python train.py --intermediate_size=1728 --norm_eps=1e-06 --rope_theta=10000.0 --rope_fraction=1.0 --tie_word_embeddings=false --optimizer="adamw" --weight_decay=0.12 --schedule="wsd" --decay_fraction=0.918 --max_seq_len=1024 --doc_mask=true
Each number is 500 + 50 x the weight over its row's rms, rounded and kept within 0 to 999. Layers, rows and columns count from 0. Numbers have three digits each. The size before them is the row's rms in percent of the matrix's.

# layer 3 MLP gate, 1728x640, rms 0.0314, rows 1084-1141, columns 480-559
099:518513548366434569535512462437556495419525532490575573510458613528582591492486426406541468568584483489514505526478502605479546524549523466535494523507526487519466430459546528453511458527464489473524469533447596440580499497523519573459516498
099:430499396511537506490412443504409486519460502575450443457553551545507526453545514484630490535603533578575547407431460538442562513569589418521475442522584484399462523502598464466538381380459437510504418570432423529528495506490519527543438527
105:550500514407487440489541531482454549520453557553432413486575522447517485532485455545511429464563518414519517529407477557425434482405480463568463459435460535523518463482481505417451410439573403478490548653485452491419561480480488524503538480
100:582475484588485531491516426484517506457482537463512452475547529475525538400585478509597426558471468522397394515477521517548445470472424465582458538575504607517468492490491489551575535474524431490424564427500509559516533486473488453405522470
100:507493398464444465518447515493413501498501443484480518515409534481498495495539444482532439491409574450492491528583474488507457441454583509549467500477525446451470519519491518500446613475533467470454451442586475533458510488402502542511457565
100:499559472520507388461512535509500577523550426436537439522543433491475534583568434514527539448536493489622601545477548444497528415466491618441510482487460485506542368488483574527565543493525490551611575528547540489545529474533551444487501482
094:439483423495583460559548516553502431457537452502485382464542501493394494402433513435507507518543516426595484586484523662524464508546452459555466462490438453554540487487552458446516592503575516513574484564517457495495450445591494467466480537
098:544431419525493595570442527520473487534421512467446538523458473513481459626519481547487485472563461573429499435517479524405516508520456499503534537466403456471496512583414534533496490486473495502505445433486504515494493571434515423502488466
096:471410535487528479475521521437534521447477403500553524523473429558438531436450504529511478456488462418433493528503374478414550479403458506484529548590519573575522452463530485557595494472523497495505550437560449455520543454435534496509551481
103:517474525467484497515489515566468496545540501509498570598515503589459551447452460492530470509489524515453643532514499555563596555442567447511462539526442540467488551477503553449459450549500515508486454520456462585455423432504501516505529486
099:414525542417455514483517471514485514623410551410467533581507473498442536455424526484449631320502542437396535528542509547466481443502519522544351403535492500521513486513538561504470514496546467542569522572531474550506485401463536443547446529
097:614528502462541549495530432517514467498474585506492457496572434534447573493453464541493462532445542466487553563572555504463456524446495571461426549494458415492489527523504477533456479504516448511464584447484488542542350627446493467530497469
100:501443560405540489484541466463528439570517576567539584506476453468493520419460492472487561515499527514521436426466568535514437446540459410501478485413561513543513467467498534439560447469552498541411516483526531512585435473501524456634600455
099:471533525524500490482519425572503466461535530505463551525490512501433536511574440558615513562544543474418558469508519495415552515585515551447473592500497488515483467526446344552390486483505465528545553507514456519436460516531490514486493508
102:531430506505534508514479488493551537523437448445556442504538455456529476339463509420481490509491562481376543521521517507573510476509441417487444447529447488527567440494525532417591443568499548426597459523511421526568530513549587472587503438
100:457540535445495552534581556545504539458491496545584499543525451459471441530450470486467498534502494488569512501463459526433507490516476490488590485558532489552566553442380484488516530418536527506546518574508476482504458447418524459467556456
101:489504489407426476530511527528437500467516448491459421469538476501509417418391427450536547503567477527585568551468497529505539549518531341435390509508504477471464471504478517549529470543471509483516581518523556501448582568479497455412419500
098:638531520515544515487511514480463387453399528549450471529576413529421465528534425600459510434505524481496557524497492504545535416519427480435476438570494423563548497554592606522509552519508498527508496507447510573479608490517631513492512429
099:370473525504535567502373618486581463573495542467566532564567470454486537472503538539551554401479516448489466437581458456428525518489480490455548529563472456494535455554545505515538414437485470522514461443540491448545463427570511429474529484
103:533604479542534473433617535522580455479507481410579453514467617517427564447482533492525537569520426466517551569500522588535457524476603417477435422516444473609566431473509480458553529439519489504495464497474544462547590465485532449466404473
093:489466540446529551426572501433486508516504521375527460495491552524487412548496618521525521429560491468489479535539474523493410595525461447550505503529481538510518481450540523437513563547401522594488550415534498562485515525513493469597480520
096:608556548539603517581512476435370494512447561570508509534475557438516508555569459500517490490486494435532493579469425440509438529552469547478464514487546546545566538462511563470477535489532458540549545518420531495549540508447550476404510560
102:543487481473522529526539455437454466438511529579443579539448455425466531485550487523499495461550468502554522592489511482528508566502413388546543437476558565499604519478566478561525533518495504450540555519480497540577500517439612543465515514
100:456465554486615508497384452531562542481518489477437529485465472553542537562500532510611572531470435452393532466529528466436601474565473571513452574482455458505462491552586508610456451540546466446458550532514450457475525444505431586506503587
098:572542455469587445576525476537427498514428523540477540528516458495458434457496459530422468578530464469435518421478491503592465539553577518527479586432511468472409535471473532480413444549494516576394478542494536522407523524614518517502419452
106:539448474536580507510440461492527526493435535490455573525395516488560535349504573510539490515554524521439479534526413541512444451437526548506478484595455525509477505416515544537483387471474385491536525459569538502590427443472536576607520500
098:512548448485527508518521521447495517513464540531460439513463508477476570573526501525493441562528521388501412424501494470452423470490581581554577530485475525537457507560541422519450456598493539495511444510485553552495546589496391543456530563
100:543514438470579427534536493533562493490535425470542500522481498578446594503523569572483450413537491457543473472469615499566499520496406452522447437452432518534576452502526462506560559405528503471548434443532516525424559467415584467543508536
102:490500533552611482507508629443520474556506509430512515547478501478422504469486519497464492466472593577479537475516385497572518542567500508488452532435549527545515462439485496444559489517528497429583430502358419474478451504430498482505481562
096:550456521419500440457503475489493543434549483404472537539524527593557494462507532488527426504377590458598525462474532489444521428545461480558479506548529571471497516489476528501479536535572465550500489474473506565494461579563494547473549512
098:511572455555585534542488536481445406432424465494493528558487477490475502496497501497537512561481502550595540506452505500464553462450532435548487467584512475507471536461473616492497488523511466403558442465552518486527465473496436547537611530
101:477469636586465476524435417571598431510535530424539505489477467482403447397496486496478547465432509493482489555525445480525508430413549485431453425417447473479472504537520471517534508532523485587569501532471462488566458543533466497552498486
100:493459545425433498491509536442521528519507523484537533463520521428538526464500434436471536545427415441542566483533497511482548493529389524441545442446567562488502494497541460456474625448515543478389427436445510503505485525541450548517477501
100:501476487512489591603488495556552568562400487457498527518422522507426496593534541399469385439522477535521567509581487582426587407494482502512427458456573533478473533463489478434400451488488630520525514563479412475545483492611506449550481579
095:530606516469511495483544469551490570423499551530506600528612488477521482469523509538485536530508479466497545471512440482523510458560572495538433527557546400540433402426420483555520498500508533504431579527427449500562525495400494455473492464
097:424534479540500492569540499553485514455422456401415504494512518495507490543537439494532444396471551465561547490536456487530482461451527426465543561498439517552565506480576515479453451517490396486521555469542473480435519581393505495505482422
102:447571484457601497510558485528527510553472593519532521528484473469393510471568551494496553470451538473505513469530494545439504463528436495529512461588539476515446351536495489456424569504540550465495501546544497443547543486533564537547545393
097:600392510471481520570490503588515513512581402500484455446535442508571591518495521507535500604470604530434556546483444463401506456559507485515466532505550446481429503484451456580512432417497523499455515472456444495471483532545519604516235471
103:559411558458509467478445485491565607448533533503538523510537538485541588443498536507440414489512496529483478612537455523464408455553466549515544485482586518466485568539588421500505553435537637475580486477409440668504463409446482553552489573
100:602459402520555536579496495469486502558523457522444416501524408512553462462521555476494501550533426603450529555634436499474416550498458485510530403538524457521589474528525494478508502568530471527536522499498524558557529567519478497501503512
095:557618593397463583454450581545584451573498498528474484430403405495464519517533502470486528514499524435446506457505473479412484432441614456479572517451520456512532503466483587503511421448491423543600423531557487469568399489513603434598535501
099:509514593508577453533510604480487491520542571467572556549463517514433486468453530482531565506487439463539501519486521519491556537475511488508527472487585502531547522526525405503485514476448463541502576516426526538515591498550511525463462526
100:611377567552597491481553500532484503513534467486518532535485504458474500559535553572539457481550509472499478452471487437492517379517525444459513506405517517501411560542493482560512596514438432472592515444500553503478486531664515517417488563
091:571516530425576469595546436416499469427453457446511467572442430545475558571427467433541477528526572509510541530497478493488476538385527485457468452494533568480575482409453496530486587521571553558462519489480458599528468519545530434526532505
092:462519553324463412488445566525504429531537537471448534400509358431466545525488481443521479500542528592500525409454440498467522409482495501495504494528587551503565366415452481517437496547507583445482519453523462487475451490401503508503520524
100:467508418497456445497550538450502513506513542545559483644508445448469466513505474531490448541552491478544498458479508593440502590465405524557446413481533531422542544515470526496494509530433595546594486437470459470414470447577568494532539586
097:529453495417467478584478518536561494499543463506576534554457590472505530568439492458559446462484553482433487488492536447540541542478648425445525577428529564426539429524469431544485481433510525433559548501456514516435429515429452527440489560
101:578443576441526561465503571475525549552533462547460465524547487523461564500538475479515478487472473440450472516480554463453527505535476454631506452469534371512486460493430525502494558396499454512513514400503552529521512536555593551572464490
097:489441438464501487509499472521589462444554523490438412447552552496498539444477528416574481416445434469512405443502596450577437486514610522522440460546418543428500470478532527541383447494480505518501362573358468480552463588528550501462493444
097:521528619497534457457527535518448401461534443515572505522473543508513553499575457568472525550389461524464561570584461550476459487506562576525372517543485549516457543479515463492530512513551555570502455461506503561485515424527530553509522478
101:478440473482520477512516510548522520576481517462585414479567483413454511516404518435548567447522512550489539510489472505579537500480571514440449483437413434483558398445431491546563509400403454612594429500416425494451555477505492457493478397
100:560460521462516502567567544458514439490531509542532587506435523431347560572381477458473554531476434542495440481430519568559586460590420416445499631483430421490523528427479519495522580447506493409555565550538472479543490545465571513471481522
101:588466559481491460463531453401600477418463501475528483548468545590499616576458527589447479554450553472506609526541503555527498584544521495482440450473408517486444610521571502464480534538564473481442527533508514461467472542534491490429506531
098:535528527445504492483557519521533581606534507533558491512541494533532622456480423418544483552509517504477520501540586357521579495522518563489385414506476509544480473508589448470476471479416534463497548564399529509557495545532455474561532511
101:517573538558488453476451600468489470495518539609524516496462441483602539482531486507473506469453444561520512569522445467475565478542481535529490506573607477456525479540422478450419437538522564487392430553492481515464534523529459530517409491
099:501547540461471408444493623504533642450517496403537533515450414495556498548504474515547527415439505502545535386482451464494473503505563499486477547464532582506535337504584448482441540437440560485518447568461526502574478485543495521520518457
100:514447448523553481465494603472503519478492536553575457495458454495457549669445447475499489437582450488619514521537479475480516438443497487479592446572477452500555417443512524538517477443555590532541465568519531455595518586593494474475533450
101:501420545514539559489536531514602529568431556465431520545491509529515467459428533641522512532470553548500541502468474453513560496490494439599443489446581511590540498541549467443536506424510501552537570432448469496551491483440404594564521550
# layer 3 MLP up, 1728x640, rms 0.0301, rows 1084-1141, columns 480-559
102:462524478513443526520548574619494548438533544518603468446525502427455551450406449456500420512563477505513503538419593489554551461524540483521489475522502530538479514551468551564423543548473495512583435485499518534438497452476517499558454564
100:475509564525493493514447499465524500554415480524512445498563497516479473478523414592432513435614432577494531415492475494503457462520505593446494502542494480472478431507507467538547459485459435494463547527524482507352454441489510487532524501
104:536506528524520572557442540465432510380464548526557518517482479388475504539519508516531497519487453489494458538546469512618530552489373565462582465511461434485509524440582458466552587461442546563492417358572436553541600562570515463416457504
099:484525508462552438496457480463539485521507544471389473529445483428420581433445518511490435515452520458530522610480481491497540511590439510522486480490444416528398433537512520601382531479482514460496446532517542486479563464510466473567515493
099:535512542475552408572504501533525512575541482525453452465491454548448473567447489596429469507505516576419482570471486513547492509489519513449557559590411566487446559490461513498510521532579518527370535518552541504496515469460396462580502501
095:488459442476533417489452486592474509542500556449544477407575443586472435498503471459512447364467478580521436521499525450558551449480546520459453573490414501475476431542527495518507465460493415469471527558534456459380448499546516423349515465
094:416493499511525458514482556477479493490535541549521485465517556467530553414515471527424547466549577505525499593528474409453470499432476495537436451466557565400571473497522571454484485403471508460522538491529518484469571528497467474473494517
100:479485543444514552553525548458465536477558537544484415527475489566568491413541518537347445456561534481452498587546549513486574461506495502453505589546536507476619469505464504529538530410452468531566438432468530520559431477527470395506481469
094:458516543484527452497504474502513508466547491496448456466515407422473540462551469443425499564534494465483561547480498510525570427460450564500471453543461546448415592495468445520465562511455436459480530456523530564645470556500483515537424537
099:527491422515518527441507575465619451556503503536547543498393513581495488528403466468443461489624490500429442456526412495506469521466531471497565505419435471568530539510565550470526536525459538594521479564522418567468520523447505558473570472
100:537381399474531457594387522471493445515568555480561493521539527506447503609505465499561430455419538561501500502456424521454468487448530546578530566449403531450409466496477524621565475474523469440636490522520459424515522572456490528433470462
097:480485549461510456586529456518495517516464498526503487522525452457575443489468550473451547545551505537534464469487532614579547523598512522467419461551512532467492557386572420542461446478600546423518532571550509505426467476465599441531471558
099:513460501350498467450430455426504434454494557626501520521572389580490497520471465449390503531434509522462516442523491499543493517435488483489542458456485553467478459394492425483492515493423480527492470525539551506456490460420496529570508524
101:605531465365510411566551478474552486600495458482464422491502440522528474484415503445379614438544538508583424430458565518523527470406515499434488506496571495513512443506540603430533501496465514529569427552396478527477541581508568488432501549
103:390493489510521475575448511581499462546473538484416554453553459497389376492516455529577526520459542516441528503528453472456459555593587370452574454505488385453549487486549421546503471451439404533549539510498504568542539573409437594490528474
102:476474571513517480454548530474568527436461440527494527551428502434595509472485479499477495530465591564488497602489514540507461597480508471444462508479532427526584525563517458543454570460576476524468420508573516452455450532552442560414520554
098:471574380619543523540495571517570526511497492515494523468527541538516459511504491450521526538486572455548457487569485521482470456476485570410481493519400503504493456536528472526546555452462385498464547518509523425454503530606482517504427577
102:524452470446517416575485485471552504618484520474466496431541543487487505504460549422452495531576464420551552502504466459470442443505503524492483415519482474471466526526475563509493522480555520640455536481523434558503504481548476523491517475
100:590455543553511449524465517500439529506516421528519443497513492485558454466471564556530473507597537467560476532494439441505565449493546528563514381503586478466578507506474513435515547494485591463449534495526535489572465531581562612460460479
102:518538499488428505551483578566539510535542537455489456405455484502597405544445548498443391436594548540494516446500465489509422569557474527495516535496528483512412517518483468518488505460453445470505417542482521496499554482464485488522465426
094:525500579418512511457617548491470428473482472474554541505471561529560526537441428521442532464501486496470504565526471531597534579449504575442401523507510499493469504540475499489542540459488504540402594423523508537468525519488431527560580504
097:455579513507527559550560595554504457461559391381507515486505469553499413379459516496439486475518575537527528368536604476480528497539448526518519398500449446502500439541461431488477525528510578485453474521520500559494438467587493566567408531
102:500479468572540397484459576612483543467388563549481487431447454467475482385496529471440480542521404612507515596524519460468482453498457618541485537604429514527599492508463422463516490434492506582528471485507489470524465406551601498542453574
100:444480353517493555553490512587503466602491647512575473411567474491424430604426626476520488416485500567541450481443476416549479594490474529509557489524525481458547546463430446537425477405523489562634500522487427413510518552475531556416440503
101:595525504379526441467522404448555490547568545512489430525500467442441508584528541430545503544451532534629517487476609509521480509550480415500501508447464505410485372520489552517582613506530512453507463566439434494493486527552455456496555476
105:517444478519425372477534553548456537463506474539495517440478507570565494430542555563556524562566514560455542535530501535470437530580522506433489456429441459521504487415553596489518439516540495529490572516385494466490482465469561450596469555
099:557461589467438487429480508526525514462487492381542454515477429464481515487508486476458575441453491522518643535643561555404495611512439574473518406446544400573520398550456545464581525457471452616454614544470535506556534461481521443576474394
100:526419524428484374428496513480487496490486513506510518426436487450436561496519546528540603545477466476458472422481457359523488494486541567557536594478521469545435523517535449570475528521452561422414456496429565539546528533492554372515496421
097:526512511527417515564475484517483494514501561531505583531442541473599425478457469395503511432473473514542523493476472536492479574497525533535463512485494506491541559494481578533449519497554558593446509485553506483454595415460396529498544459
100:472461489485475528571498482506485508500472495521595619560552485516494527444475531477415585484484457480611539542534512544438562494541415527491575531489491562480455487465615600551468504610495554433484613587566485509593505485482641576397492502
098:567547522441502545396517438474514475503452439502392447484494604404500520536578566544551496472454438509518561465518523513442530461493504543490453452548484547541573522430511582476567473462499484502546408526540472460453495493464562481518497504
099:528472485570433544510463428491459529448589539561417539539468399524513565416594528576465478523482479500579444456485452483452504479562482395449494527485498359495510505485447456486499487544468450484483548491545512535492429517474399461469539503
102:497425538462511550516467393526589557578565544499501543503527444429554423475448420465522457530506485455461453526584432457559544409435489482377467495526478455460581474468518460500573569503518512424565485423371557460571466431417500491579513478
099:487524453531504480522432495500504605479484483490505477402564524434498598487463536530421508386514443542440457528520483497549461448557484499576572525502418537491488473523489488596459458460521488585501454518448459479566580507462379491565489499
099:509474531510455557605500565441534499571490527511482483542470473453473489445485491569514464521551523500496555563510514445524482462545443526490483473425542518507563549517575404470457469477480436607559499466514529425553544524529529513486534457
098:510533490509531462530495585481487526539501405558596564480479484495499483505482398499551572512498412446515454564451468523492555429520491435475498557434523503576548449437543493544461464422546499482498531583535536551581608558489485462442557460
101:559458443572457504571507534493589429560544532468487558525535474528428386576477475401518428566610497498580571442549522478454490544486520477486647548542510448492528467622532487464537499580551477591551517453471574478470513559503442487510542489
098:545505445586531481596489575515540414515508393522427368537619495483566525482482520416441480512491407520470536534445413379549420451510392466405424456438548480444437492529508566440499465448509598420437461568512495497552623558470504536497399412
104:567508525426430549502506489514557441428563490478462542431421529444508532485494399517583522555511534491542555528522456545539468542588447444462456487454508553465461486508531550540586556543458527540505537446461402490510432489501490497495540539
101:480483600527445485571509590485454449435576474529565513538412529427500548523609502444560475395512558473492475474489561549500558498343540480556458488523534454419523566469527484491478424476506523531497549478538471470389430433508502514561485531
096:452475562523537465517545472499487561544610426436566513531451656406426433483552504530450479444535422514475470519563476404529467491513505541410470522509532499535512504509527517522554583510511473464489522466478535449493508539480476515469468514
102:549482448492397530471501555492435569463465414474466483497533518476504526587546555579444500428568567547523436466566422575469484534488446554491485554498454453522475447481453590520505484425512461520463503565486379455450470461461506508400507505
100:573469519463542506566505516555488463457497455591535425491474476511494483504479511528453470677470599494482515567490516561428543553578555543365433493597443495549441445432526538537500513480610523526560539441597455521499567460407548574491469489
091:522506442522595434501539456474513508572463494537505474507557429554485500449488442512564471578573574472544567514470546467443503521459520429424478524407469508428542523493483514479518547501559499567476455415576556503490455505522464468400541529
091:531511489460474497487495414484490424476529420552505464401414495520479563512505417530550427550479495445626513452595501481502544529500484553573386463528478457427563415506505452548518490541497518557494482507534476472479442540501472514475564466
100:538525452470498463505399519590522480395568535500544469468466556504618548492455628575515451507557470395468493511488499620560451429574486491493460529578539428435472532491500481569473450575546477469404385563481532422507519440410549466601481521
096:541412515450435461508421444525497549410469580484547527536492560560570528575539442498491524528535483521487444466505499525598445548554530481482497527512512492503540400509561491441522482519489512483429629461418540430481446488505459507517423620
107:489582490531446446527470513507455512469506539476554577474528419531475532450495450519555377419569521547454534506547519528530467501457577440482522637550454481514620594442477506487458442518542548586501495549404393472454408494451440464477544556
097:553448489554515537413494421486517553549418566465490555449429471484466512398499487459426477475585541442496415507519542465595436467503538496485455510526518498527522423507500547542548509532552520614423490432574473516591440465506528455528521474
099:543570522511516491471504384506486501443499575473433433497455517502520630446623534499553529431424536431453434460593471613480524541527517534406478573459425454517462517485468512467564496535498510514478517464449493507540491407493495545602554560
103:446448593611521529514441494430518472474514506478497599497452573531489456448522542450467442497506496493566476528533399556470519536500396429530550462627518629542514495465535478466496436529493524446480570409568485529481452555544494566523538486
101:557452521491524591530418544562528579491522544550525466546451487552539493563491512481465490531581504478436494461440487425485425506410510526538492533564515478487440537577487423472405504513511522428422519472532483599493518581491407542487477577
103:520560512531538494523439433565490481505492491547492589447576483531530548510510444466536507405572435468489537498560553468516517467445461557489417605529513479493420445528467472505545441464483443444464525450480523448475515511478472477563446515
101:447480484609470519493533573509476450500438538440470473550370467399570534548499664514478436528491502513502458597614516557490484441390498501505464567539512511488486470500437474528524547520477433543519412562550463543549507375521458488483514504
102:521507504592481543492458510509470496543549511568451474437478529491577424574545547458437532430612458561522515466526505529459464521468516497489517490537554497490438473495448547496498434551543531518504411565456455506538551534485449513510523461
101:416461417485509519622556572515453375537443544443492542551389466524492477466423467482562470429447564543517465565576440438502393531497521553554512554467530503555472475524563544550536514419511543580518482497515541470480515517538576422514455525
099:480430562475424498551499503486493440514573540545543530542482529418524449556465501537448436500521470489483458495467529494504499502486484402552540487560477483493435523506510501514486515490447456445572552512444528384534477469535470471510472410
101:473479470413457531493463539471466482460495427456495445481541511612459615534551472480536545451512531490394505508482524420364468443480435435512459567576484589567478467483516586513485528454506419518398564523417544457331589607481547471546459456
# layer 3 MLP down (transposed), 1728x640, rms 0.0264, rows 1084-1140, columns 480-559
102:422510581523508523452499523469489537484467550551483582610414505480539446457537447483434440521477516472484434565563489547504497589478486547550516499528529493529521461418430518512537495489577507434461511492495555487550475504585512494498611526
098:557447496495393483458510454605502465510549544444546554359555486540440507515405456575551439535470479444471511529511537417530556534384491493556503437467463509543451521538461472474599479546491495484456469570500485563520503529463550509387557506
101:643509424549559485488466511520479564500389523506550511624491438469454460494450492490499484508563601514421500508600525481570547544578461510512544499512533439529516572458497550581521566511507491537441491484495475534423450483609539512429514518
100:509483528528533491401462473519575581464527427423459472493500431530493430582498571464481496537486603563518463444362473510429470505421590452492521510452467551472520479510538464498543471507484567467460444417467559524419514445591479581501592412
100:506513566530451512455478515499476575576481466529522443619466428551416598496538446474540538438549551495626519534564467527469434591501562539409474470564554436498559387485455448495536502570424551489471499524560534472449533478409531478541517541
091:531550431550497476539527531546554484473496527475523364399526450525484530490502604591538464528542395525473501527473440561500465483489546584508418476499593520518482588526550508584537480525478459485467558500497532505573425550528526500419570508
092:500484542486389440426519477416448492480480459512555423651438612468546554523520423484449484556583462534515490495482441500478447499518525522492479462450569460525475526508529494482507596541481493516477478478524513457452550549516478513588500446
102:470449579455510504557467465612508529522488472557450555594532526513462487442493505476497463522515496534531502458504449499581558485467501522501529575543498442452419515574518525429457514468498455519510431482508539425433504597592426500460509489
093:543421605485469501570514526329579572590567428504451554358449488557492558579537489509503366487484598451505496509516445535500499483473465461489449535454504466605487459539472574466575534492491566554497425519473422499435612475514520411509658440
101:573457457441562522452513437481484513534532441530474509611469446612483574393482504493615490494586573475463530537398460547573590499424543514494554475468529518502586424494559589427562483492443530505556526511493488558509402448565485549556611614
101:504544497462526484500477340416577428446537520448449509556529521498487465628437468488526428537472570573524483479540513508532526450509579501605476513586461530429585507485519480540522526451528484529543426475508449479496460536491438464440449439
100:512418518626473444591581545505493526481527593455525475477551546544483464569486537559485488521578491424455535568470600482474540435472491439553445520378551473497446486553545561416544558543496546510480541525537538458530528472519499578479476466
101:498643472434496455503465478533521565514455536599510555455473554542548468512457533499472501492516481425580564429599542605392401573520447477494448486485511550435451556496497470557556497516417537511501510472430492443473541600447504550545455508
099:532509466539459500544457542462506447495524481478526410603519560418576551472461424582471510560568539510603419488458517523514463399508474548537424490511484499552465494513497454530416525437585609469452446466467487556418541478603497486502492573
103:534524527582478453529408476567463500559515490568500481423475569517541500527552487464544518514527564528429451559473555555467520531446527433575469501545510571508570465462467470511508609476473578542452555534433484639503545527449455492554504533
099:453436500376519418477542453397477535455476455476526558436491467541506502421503464505517569511438556516392456565501495427457517548473466491504477439544592539483410506462554480502493487538586528455439492491611530491478508582567518366502623528
098:546466489565568473437502398445488558453517522551547512581519575588512593516600520484430464468481541473487591522573443459559426503447501537478532512587484460489477458474584469514424545512555492460515492561465471462500513453621540579559654511
102:582530480482446449514457447493547492388503397426611552432546662520489534449576500477582493478482542476466561510450498458508501556483571533492503572546528521482477487484523565407595520562520538461551497520579431445499544480467514494553479488
097:433560485595402350553579556464473469499519491547511514445507508450482535562478374524507594450471390510527476473485516531391500512476550493545512473492468525534456501476498497444451520625521462465486565576431531498517537445424560491551622497
107:532507552474376546549483544494509479517555497497491490570442476416435537428556524467409473521449453482486447503555485515447517489470502578424593576564473529584506579476499531471469498493397524518500491499478377485464486426507450438503506476
090:435457551486444522456450544584502556566511530466537514303495553503579408506467434445554523458540537512499520512534404498479465492517576542577432527570466486426502441482496507551439509458429443552505442470507514409486450432490435556474541539
096:448558479495594544510514469547466496530539589477516481524502481442529466509559437499557527480511521514564460473489476518461515489542564518465461547462500540431483503572518541428457542466510410462543500544514411413437479454529478444446460506
102:463471537452459474476648555508503450466485503464521506486489495605465494627501487526496411532526419495514495449390538560430583502475491508486469493383530526501615487541488511467469471451586497546517512525512512607497561500425423447445451567
100:470446508513543563411467423394506441543495436484578472651535561497517563507493521608493592453485527437419478544579502474490538498449444550589517492513470498467512561566500464511515552489447514498534531516494481520517625441474479554477495502
101:464475395479467527438472441409440443551460527518511507601529431398486414599488508438498427561550514444598449481483468502509462494479426479468493450588480541576488517523509557503535546418492549493517481516517467485545471443514462457603535499
105:514549516492583633546467465433510482487474528570493469414504587590526544453541503521504434450559492479405462458518548529532464548527492552483553544488482495531499461459468449433517517546448417579465537523456499500475403455459467521545521551
098:571536532426569528544445479467524481471441557450501434701517513456478529523533467444447464472415454471486534489548511512516565523456449566553554490495529509503481421483496497477497446552521462517526515482477461590478428457437455527562541516
104:420466550480448536547518565573417454546401451527483491577529516443563487567475596517522516512447518445540472547479448458599445528471458501564582539469529584481584493483514484529455548539510398626417487551464523525546475541479522513524534471
100:564541494479420520526540534448536426584559444473509409598453417467424404510533496444450465429487539443576444485446456594449430576590466513505572505509578496553486469483443368471434491565442552510539436523536436450548577536529453544556595383
101:534502487539499538542635541451520508458575443478495477488543518478453522479445555441543519495478497406472502494484519498596429404454498521547481539415470512453483553419486377433423481458539429533465481545488475542490534497471465346561668572
102:550547448464477403481527457551475489502524531490559550488511443531419563519488498475588450504507524507543430495484482454480449485398497559577474510446542589495443537543574432561452480600511557446550518628538508486459503482402494560580403470
100:492486457575478494478467472387401581486463511570516515608530533489522483524612567501469484566541581517451562439534420480451471561490533430455506523526528496479463414521537546435409472578494495451493521495553439571537528458503566483529526433
103:554550452553502491481472550596502543469501505436533582354621541479529458557413440457491479473513497441565474452495525432520537490546460492486535390483520570457503482540537462525430578504490520493491554350460497581454510550496568486517424527
100:485452466461438452581505482523514516506538485452499522558465547465481457566430574408471440501496513434509505483586469493470516401490517520576459483454447529481527538432554535443447500484518586520529478496510438520458471520534465547479561482
097:496470544456522457604488498482512448513497511515481563586507373542408417557496452486483439540493501469458602499474459533551472504536577516457443636416545495495449505469481506442419558459578430450548499548531496500548576502482512528534506436
100:448447516389503497578484423508555547561497584512466539403584524474458532558552488416529481481507431452515501465444463543528493437528549513468562529577481497507487601509514430506480482522524419506496467514482394500442384412481453563536459509
100:420542526532478455579629431552509409488508488458414538453512627436576601521569505564418488571511430520502528520552480500515547462352454485471452538458505490516547565422520554485566476413447460537510513491511507508512442502555512478489620482
095:564539431481517459477519450487525488578526490394530428474527440504423402495519519477498539515524462532548484486536501485625387511391486529466453563487524412590523542512563435522504488523456537515466504488517540579537510481515497498504502528
101:534537548367529561488419474500482555380492624582555602485569466514542467472475476429490468436354528515458503428497506421504488485513445476424499524578494546388491537557603480465539570464503516477501505501537454516482519478503457529491406500
100:562520488536530451559470435514486541547512450460451460573510492449500494447504555459498530564441527462495574429507445467539444569449479475594504392487422496474494479438549535620529559537561545592537464408522511519496487485520509484493507426
094:403562465464533506545472439527518466542471433483528465565432518450490381487582514480510505513520462627401499517440415486489476479475448481523521511509419480475553439498542536471503508466518472533568502508583426509489455471526555424502477496
099:494502517564550517571453600428407545515479503540560471641526504492449495542524522536452507479518489442476478450542577487478474520479558495498536523462587524527613457526510446512545585449499472448499365533437496492560537485495450490431484498
102:557458512511412544469426438557565557463487544512546460435525468482516445509533488460503493471469398546506432529499496485500509542468513522418505479589559462515471455518503485452489537512525529405505418385472493496564521475551357456434587478
088:367511541488484457530463542498507477550484554527458495418535587452531483385579543540505480490493517533525490464595570568474458491589537398528578412467509579466517527464533503511532453460478507576462489517557562440489504445474482475467491439
090:589548415539478512556501436497463473498554470590463443311433490521477557519473472618608444538560460516590524491585467463490429594595476521538533557530416572489464487491537508503505456492541534543476458390489499496503561547544475433449602525
099:488411554442541446460544555411493491551513501436483537644531464504465508485457576466482481550548523507468406526463512474457513529463559431521446537499427544483569535511538556466498579519459544424552525535562420532475534407527472613438648441
094:578568552484568414512578501543477554508605598536474494448495490507505406475505479493476489528503446495494469539409505457464503532483498545481526578538463533655449507465575525516484564441471507434487501488448474528533534503487450437552529566
089:518536590435573527515552566589534498559458465499451544594571485479386595467515518538559488540510465484394462518482464472456486504576519447578432428506528417544421491432466527474486623426484466412532464408505545412448568504517517518445463503
099:570505502540538478388508468467486552522515488490536612543540438550497484477444500481503531476510604519397475480566504477493527476513493462513537546517500549524486551553553522421528523462440460609462499507592408523526469550635461532550430505
099:412547478606464513434405519440513571535542482604395533514486444473532500631502498432484459525557459531529463500502461500436435535514452493455567528507482394421420474383466417543518423513514601542441544528499489562469455513549532471478497559
095:457545510600551435545509462468488527516512504494511519607409521518454497552499502518467489563564549499510461467479478543393523398567407454558491436489528426564485465531512500459426494438482509517459522450493466535526485547506474543493592456
101:577549431472485563519548505410565424512503513564616519538516529426502439583542480504466562460465505501514444490559401465519486434483500573462427517480463454526579436504489526587572512491512447467555567497559566453483526560461455501470491475
105:541472529467467582482528357569512497534566518458554544487471500486491504523523461570387460497421476489482535498544499534501525577535463483599375477496513547477536545528556477415490519495607550495414546532473496493410544619441517497522585451
103:462520455552549594564435553597517455445429535614469448551507485461584514481502504448449556471500565463572413499473456523438543471548476518465510466501606432480549433569445531510530468581506521493478483532447531473438540424573524519459558459
104:628495577520475551442469465574459491548560492464460514457551583534478443498535536540522477504493518461491497586464560545520459459501475503558460489487598527492483435521582568498526465442489513476514524471491515484503532421505518458557621457
100:529521562514497433508551508397482411512479459550473514457503414461457583493508489491517474531607533503536568417505489508535495469496443515489479504490450542504446499504545484517600469519462513546492489498490507497453505580429538480446396445
100:527509543615469513588450465475572428460497526391491519448518404530535508546445615525458444541555531577541526487460457568517532503533496547507386540452436412498466452583444465521523445486456585492513465460552504472502593471552485522539585540